From a checkpoint of a small transformer trained on Wikipedia: 269M tokens.
Each number is 128 + 24 x the weight over its row's rms, rounded and kept within 0 to 255. Layers, rows and columns count from 0. The size above them is the row's rms in percent of the matrix's.

# layer 12 MLP up, 512x192, rms 0.114, rows 373-403, columns 64-95
size [112  96  76 101  91  96  93  91 101  96 105 105 115 116 104  94 110 110 122  90 106 110  95  92 102  99  97  94 103  97  99]
[[ 92  78 136 127 128 100 147 120 122 133  62 110 124 120 109 136 152  97 149 102  99 113 107 142 155 163 104  91 168 171 126 125]
 [134 158 120 108  97 121 132 134 124 136 144 133 117 115 113  66 188 111  67 102 122 103 126 160 172 142 162 120 154 139 112 102]
 [105 137 125 119 124 142 129 125 113 149 143 115  96 119 119 100 138 114 133 171  82 165  94 171  95 191 159 111 116 122 146 125]
 [140 143 140 120 116 148 199 118 108  93  62 112 137 143 140 156 128 132 117  94 126 119 134 119 124 172 135 156 113 141 149 151]
 [146 140 140 156 131 133 111  88 173 128 142  94 134 136 111 117 120 106 119 171 108 111 109 115 118 123 149 142  83 165 133 142]
 [ 53 131 132 121  97 156 124  82 152 136 138 136 144  81 102 147 124 109 130 123 134 157 132  97 111 115 145 188 144 126 140 123]
 [131 125 148 125 159 113 146 105  92 116 119 141 136 158 167 107 112 141 144 153 154 122 167  93 135 159  87 170  94 146 147 137]
 [150 111 140 148 179 146 165 131 156 139 133 142 119 102 114 129 118 106 122 135 149 163 167 131 153 142 119 118 154 133 125 130]
 [125 127 158 153 121 102 116 140 138 163 120 138  90 130 103  79 135 113 152 150 153 142 120 117  91  96 117 132 123 156 120  78]
 [111 137 123 160 143 153 111 170 132 119 109 164 139 102 108 108 124 145 140 134 135 137 135 115 116 128  90 145 136 102 163 140]
 [124  88 113 142 148 102 140 123 103 102 109 169 130  86 121 124 176 130 111 143  71 112  90 135 150 139 129 120 123 119 100 150]
 [152 147 162  93 150 124  83 126 119 145 127  97 127  99 126 131 180 125  86 180 109 118 133 151 149 132 118 130  68 171 137 109]
 [107 122 148 120 161 125 158 138 143 151 123 126  84 149 115 103  95  98 158 116 107 108 114 141 162 106 115 128 119 138 126 133]
 [142 146 132 139 130 135 140 117 151 146 124 108 100 100  88 152  87 116  96 102  81 113 118 145 165 159 132 128 120 129 142 100]
 [ 63 140 121 114  97 122 143 142 127  97 127 133 104 181 166 121  98 106 119 145 196  89 166 120 106 151 124 110 129 137 109 138]
 [144  85 150 111 134  88 108 118 166 111 137 126 106 170 110 104  97 154 149 127 155 127 100 125 136 142 146 146 101 148 144 135]
 [124 115 111  99 122 162 107 123 148 158 144 110 107 124 144 132 118 145 102 112 125 135 134 125 146 120 117  97  97  70 127 184]
 [116 133 123 115 103 132 110  98 108 100 120 119 125 156  92  90 120 108 125 123 116  84 146 129 118  64 114 125 138 132 147 154]
 [131  90 138 162 124 127  73 121 143 138 147 178 179 144 123  97 143 122 160 111 146 163 170 132 116 134 125 133  88 132 138 112]
 [136 127 148  96  93  99 127 100 151 100 120 113 157 134 144 144  92 146 148 100 129  99 161 105 136 122 117 139 139 145 140 121]
 [134 123 108  85 101 105 124 121 127 126 159 104 142 100 112 136 117 112 153 114 161 132 113 131 139  86 131 145 154 160 128 126]
 [174 150 153 122 139  93 136  80 105 152 108 152 152 141 121  86 119 136 131 122 161 118 149 120  85 137 117 112  48 121  76 141]
 [147 139 129  97 101  75 128 120 115 139 119 124 121 131 125 141 112 126 130 129  98 128 110 152 110 114 130 167 110 134 129 121]
 [111 124 138 102 144 125 141 114 157 150  84 151 154 106 168 118 141 128  91 115 130 148 145 122 124  94 100 113 157 133 117 164]
 [138 118 146  97  97 112  97 102 109 157 117 100 118  92 179 146  99  91 136 162 149 148 157 119 104 117 105 134  83 146 121 119]
 [ 78 113  97 160 132 143  84 111 132 118 183 100 126 141 153 151 151 148  94 165 110 174 135 118 141 113 132  84 107 133  94  84]
 [143 128 131 187  84 110  75 140 128 163 137 120 147 109 114 165 125 137 126  99 108  94 111  99 121 192 125 116 120 142 137 122]
 [171 155 180 126 100 149 130 132  96 143 123 173 140 168 151 109  95  76 148 126 125 102 112 137 125  97 151 105 120  97 144 151]
 [163 123 133 140  86 182 107 114  98 124 106 135 148 106 127 136  93 190 155 117  84 118 142 177  88 110 130 129 119 128 109 135]
 [ 66 179 126 203 136 107 102  87 175 115 122 145 121 105 113 106 161 180 122 137  94  80 134 127 133 170 137 100 151 128 129 113]
 [148 115 135 163  84  81 126 122 155 163 106 135 146 115 106 127 126  88 122 111  94 146 122 119  96 119 135 181 105 138  57 160]]
# layer 12 MLP down (transposed), 512x192, rms 0.159, rows 373-403, columns 64-95
size [107  93  87 106  95  96  96  90 104  95 103 104 102 109  97  97 106 102 118  91 104 101 103  87 106  94  98  92  96 106 104]
[[131 169 123 126 108 116 155 159 173 157 169 159 131 135 139 116 143 108 110 169 127 118 111 160 146 123  89 153 123 133 127  91]
 [129 133 188 155 157 126 141 122 153 182 123 150 155 158 115 105 140 106  93  93 155 125 135 117 138 130 115 113  95 126 123 107]
 [132 121 147  93 141  80 158  84  96 138 152  95 176 117 130 128  97 121 173 144 144 140 147 202 156 144  88 205 129 160 109 163]
 [141 129 129 152 132 155 101 130 148 126 110  55 106 167 130 136 139 125 160  77 154 118 116 128 107 119 186 164 140 111  97 102]
 [164 127 129 102 142 127 102 185  95 145 143 136 137 134 134 132 135 122 162  95 123 164 129 121 129 127 102 102  95 103 166 122]
 [ 75 161 132 155 124 147 125 114 150 127 130 132 137 100 126 128 127 139 123 168 153 179 143 105 142  86 150 120 156 128 144 162]
 [184 126 133 121 166 126 114 114 140 153 188 158 108 151 135 109 109 136  78 135 160 140 128 104 143  98 129 123 136 132 123 137]
 [ 99 133 132 145 129 116 139  97 136 102 118 154 148 125 146 137 116 111 134 110 108 137 134 125 154 165 145  81 145 108 143 111]
 [144 111 136 122 152  91 147 139 164 107 112  88 129 139 133 129 127 132 135 162 133 153  78 130  90 165 111 119 145 152 138 129]
 [137 124 173 116 146 106 120 117 108 149 172 135 105 115  85 113  94 105 160 115 122 130 100 106 138 155 137 104  95 166 116 117]
 [123  98  97 120 103 159 127 103 141  98 131 145 131 124 137 103 167 130 141 114  94 124 108 117 160 126 108 135 164  87 123 151]
 [101 109 137 128 150  82 117 110 155 136 124 159 107 131 148 107 175 104  97 130 102 124 144 105 128 125 120 132 110 102 130 181]
 [150 103 178 140 152  99  99 141 175 154 102 126 134 154 172 161 111 122 121 110 165 119 122  88 126 140 141 105 158 139 137 102]
 [134 125 131 130  95 112 141 101 113  87 150 100 154 120 159  98 150 120 172 128 145 115 112 107 107 112 121 158 166 136 117 156]
 [149 119 129 137 118 112 103 134 113 151 112 137 100 104 141 140 136 160  95 142 149 124 117 136 125  51 141 134 119 183  81 124]
 [129  97 151 138 101 138 147 128 147 135 123 134 116 157 128 152 119 221 149 141 160 151 128 155 127 155 140 158 133 144 134 136]
 [152 139 136 122  94 136  97  90 108 132 167 129 131 102  91 123 152 104 133 106 154 142 120 103 115 155 154 146 105 114 123 139]
 [132 139 132  98  96 160 102 159 117  86 133 152 137 164 100 116 143  85 147 124 141 158 161 138 117 129 130 131 171 127 123 143]
 [142 134 137 104 140 143 105 166 114 133 133 108 179  99 114 130 160 105 138 154 134 136 156 160 126 132 111 115 179 113 133 128]
 [117 154  92 109 103 159  87 113 139 123 121 134 144 132 129 167 142 121 131 141 133 137  77 144  96 123 132 126 133 119 115 117]
 [110 172 124 113  77 119 116 136 153 107 104 101 161 139  99  84 125 115 142 137 110 162 125 104 150 138 148  98 157 128 121 108]
 [128 130 137 108 164 109 134 129 145 152 104 134 123 112 130 102  99  84 106 151 120 146  89 141 127 111 142 151 127 154 161 151]
 [110 107 111 138 128 169 117 154 113 140 163 160 108 126 138 124 114 152 102 132 126 126 141 135 166 117 134 165 129  98 154 151]
 [127 162 171 118 129  89 120 175 117 107 144  91 131 149  94 138 107 165 127 122 112 145 126 171 172 154 130 139 118 124 150 111]
 [ 83 134  64 121 136 114 143 136 127 135  94 124 164  98  77 131 104 156  92 110 144 124 173 130 118 143 135 119 114 115 118 127]
 [ 98 185 142 146 125 129 121 116 108 105 141  80 159 110 114 133 112 129 122 112 131 116 134 131 136 111  55 132 142 106 169  82]
 [100 116  77 143 124 110  99 110 103 107 102 125 128  96 118 136 124 136  98 145 178 145 121 114 121 114 102 131 122  83 116  87]
 [131 113 108 103 109 140 123 155 130 113 104 115 112 152 192 172 104 140  84  93 108 180 124  73 142 155 116 141 123 133 121 137]
 [102 111 117 106 116 148 144 108 183 156 156 109 131 100 144 124 151  81 134 170  82 142  98 161 118 159 137  96 130 111 137 116]
 [134 137 148 141 117  83 138 112 134  98 134 120 150 137  80 139 159 182  77  96  68 125 138 114 109 137 131 122 103 120 119 127]
 [ 87 138 133 146 162 163 164 114 119 180 146 117  94  99  96 125 156 115  89 123 153 116  84 115 120 165 116 175 108 130 144 111]]
# layer 12 MLP gate, 512x192, rms 0.121, rows 374-404, columns 64-95
size [104  85 102  93  85  97  92 105  90 103 107 118 115  92  95 107 104 118  86 105 109  96  95 104  95 112  94 101 108 106  91]
[[177 139 130 111 108 136 138 138 116 114 120 146 126 188  95 106 162 130 187 116 138 128 133 125 136 130 115  86 106 146 108 115]
 [152 164 115 124 124 136 126 118 152 113 103 135 160 136 131 140 133  87 153  99 118 135 144 112 134  96  91 117 129  93 137 124]
 [162 104 102 106 160 129 121 150 112 107 144 142 141 121 136  79  92 131 149 159 131 108 138 102 160  97 104 119 138 181 135 146]
 [105 148 120 150 108 139  92  84 145 122 122 112 100 125 119 140 119 135  95 141 128  89 129 154 143  89 152 110 157 130 113 136]
 [156 128 127 106 160 107 158 146 110 153 144 147 140 154 124  91 123 112 134 129 112 145 145 106 111  93 103 121 147  72 110 125]
 [141 130 123 177 131 107 117 177 143 130 113 112 141 126 144 125 161 121  93 113 123 140 106  92 150 139 163  90 118 125 113 147]
 [102 128 145 113 159 131 157  85  98 149 151 108 153  73 111 115 134 103 130 142 124 165 124 138 120 118 154 118 151 152  82 107]
 [156 101 103 121 111 125 160 134 118  92 100 179 174 137  98 172 123 133 141 104 107 119  96 136 144 122 113 126 159 140 133 109]
 [ 68 102 114 123 146 143 120 157 164 132 154 137 120 120 126 104 125 123 152 110 116 118 147 137 111 125 154 123  88 100 131  99]
 [125 111 125 112 122 138 103  88 126 149 135 129 110 134 177 117 119 167 171 103 102 146 138 140  56 119 152 132 130 188 104  99]
 [153 143 179 131 111 166 135 132 179 133 109 143 125 132 104 124 125 148 122 121 118 127 129  99 138 123 117  93  82  99  86 153]
 [177 108 140 141 121  99  95 124 155 126  96 126 146 140 106 159 115  99  78 151 126 111 131 138 121 127 151 128 122 152 130 147]
 [115 129 118 169  68 115  87 128 151 117 115 154 140 100 145 108 152 104 145 131 123 117 108 135 109 152 126 138 124 112 124 137]
 [ 78 142 163 148 163  99 103 136 110 104 158 121 138 124 128 131 166 125 180 134 120 114 131 138  83 113 159 111 143 165 165 164]
 [ 85 132  87 166 103 148 100 153 118 117 167 178 141 110 149 123 157 119 157 110  98 111 140 165 138 104  97  76 132 135 131 119]
 [126 166 161 124 114 136 137 123 149 145 114 166 115  99  81 125 138 158 126 113 202 134 120 153 131 134 133 140  99  63 129  75]
 [111 127 124 115 148  85  90 115 140 109 176 116  83 108 102 109 145 154  80 104 149 117 144 134 138 148 140 126  88 139 111 116]
 [141 140 119 121  84 148 121 144 121 137 131 167 153 140 113 124 143 116 107 143 116 142 118 106 137 143 128 160 110 154 138 153]
 [140 107 109 115  80 141 145 105 133 147 138 124 155 128 104 164 118 171 153  79 152 161 155 121 118 101  94 110 132 122 111 135]
 [110 139 153 103  74 124 154 113 126  99 118 152 105 147 126 140 127 121 166 101  98 133 119 120 119 113 159 121  99  71 114 140]
 [138 125 130 171 109 125 178  94 125 114 197 118 156 149 139 108 117 137 144 137 125 141 137 171 139 125 136 135 141  98 105 128]
 [183 128 142 116 121 126 146 125 122 117 124  93 154 129 117 113 108  81 152 155 110 150 130 105 150 139 130 120 104 179 120 133]
 [125 104  99 141 132 111 126 109 154 150 144 173  71 132  86 102 158 103 130 115 177 143 151 116 141 101 180 119 165 165 138 120]
 [135 125 178 146 140 142 164 138 125 105 121 109 111  96 102 122 150 104 131 120  98 126 139  81 146 123 125 128  97 145 114 163]
 [131 103 155 141 175 157 107 143 166 121 107 156 150  89 132 159  79 129  49 128 157  88 149 112  81 130 142 144 151 102 116 156]
 [119 124 128 168 153 108 158 187 121 124 124 117 128  76  99 150 127  78 122 122 105 150 125 133 147 111  97  84 152 160 129 140]
 [112 100 125 135 141  94 144 128 155 136 120 160 158 124 138 141 179 122 127  90 167 107 141 113 173 126 127 131 157 206 134 116]
 [137 144 115 124 105 156 160  95  91 101 135 149 142 128 116 108 131 112 125 111 154 131 121  78 187 118 125 115 132 147 143 135]
 [131 105 169 122 143 134 124 161 117 136 153 149 121 149  83 161 142 134 122 104 112 143 174 122 101 133 126 134 116  69  99 110]
 [133 127 100 160  60 101  94  69 126 157 135 126 170 162 119 110 121 106 125  55 117 121 108 143 141 144 125 161 107 137 106 136]
 [117  99  65 105 144 124 151 133 145  92 135  87 111 133 137 165 138 123 160 135  98 143 143 122 107 134 130 115 133 153 129  82]]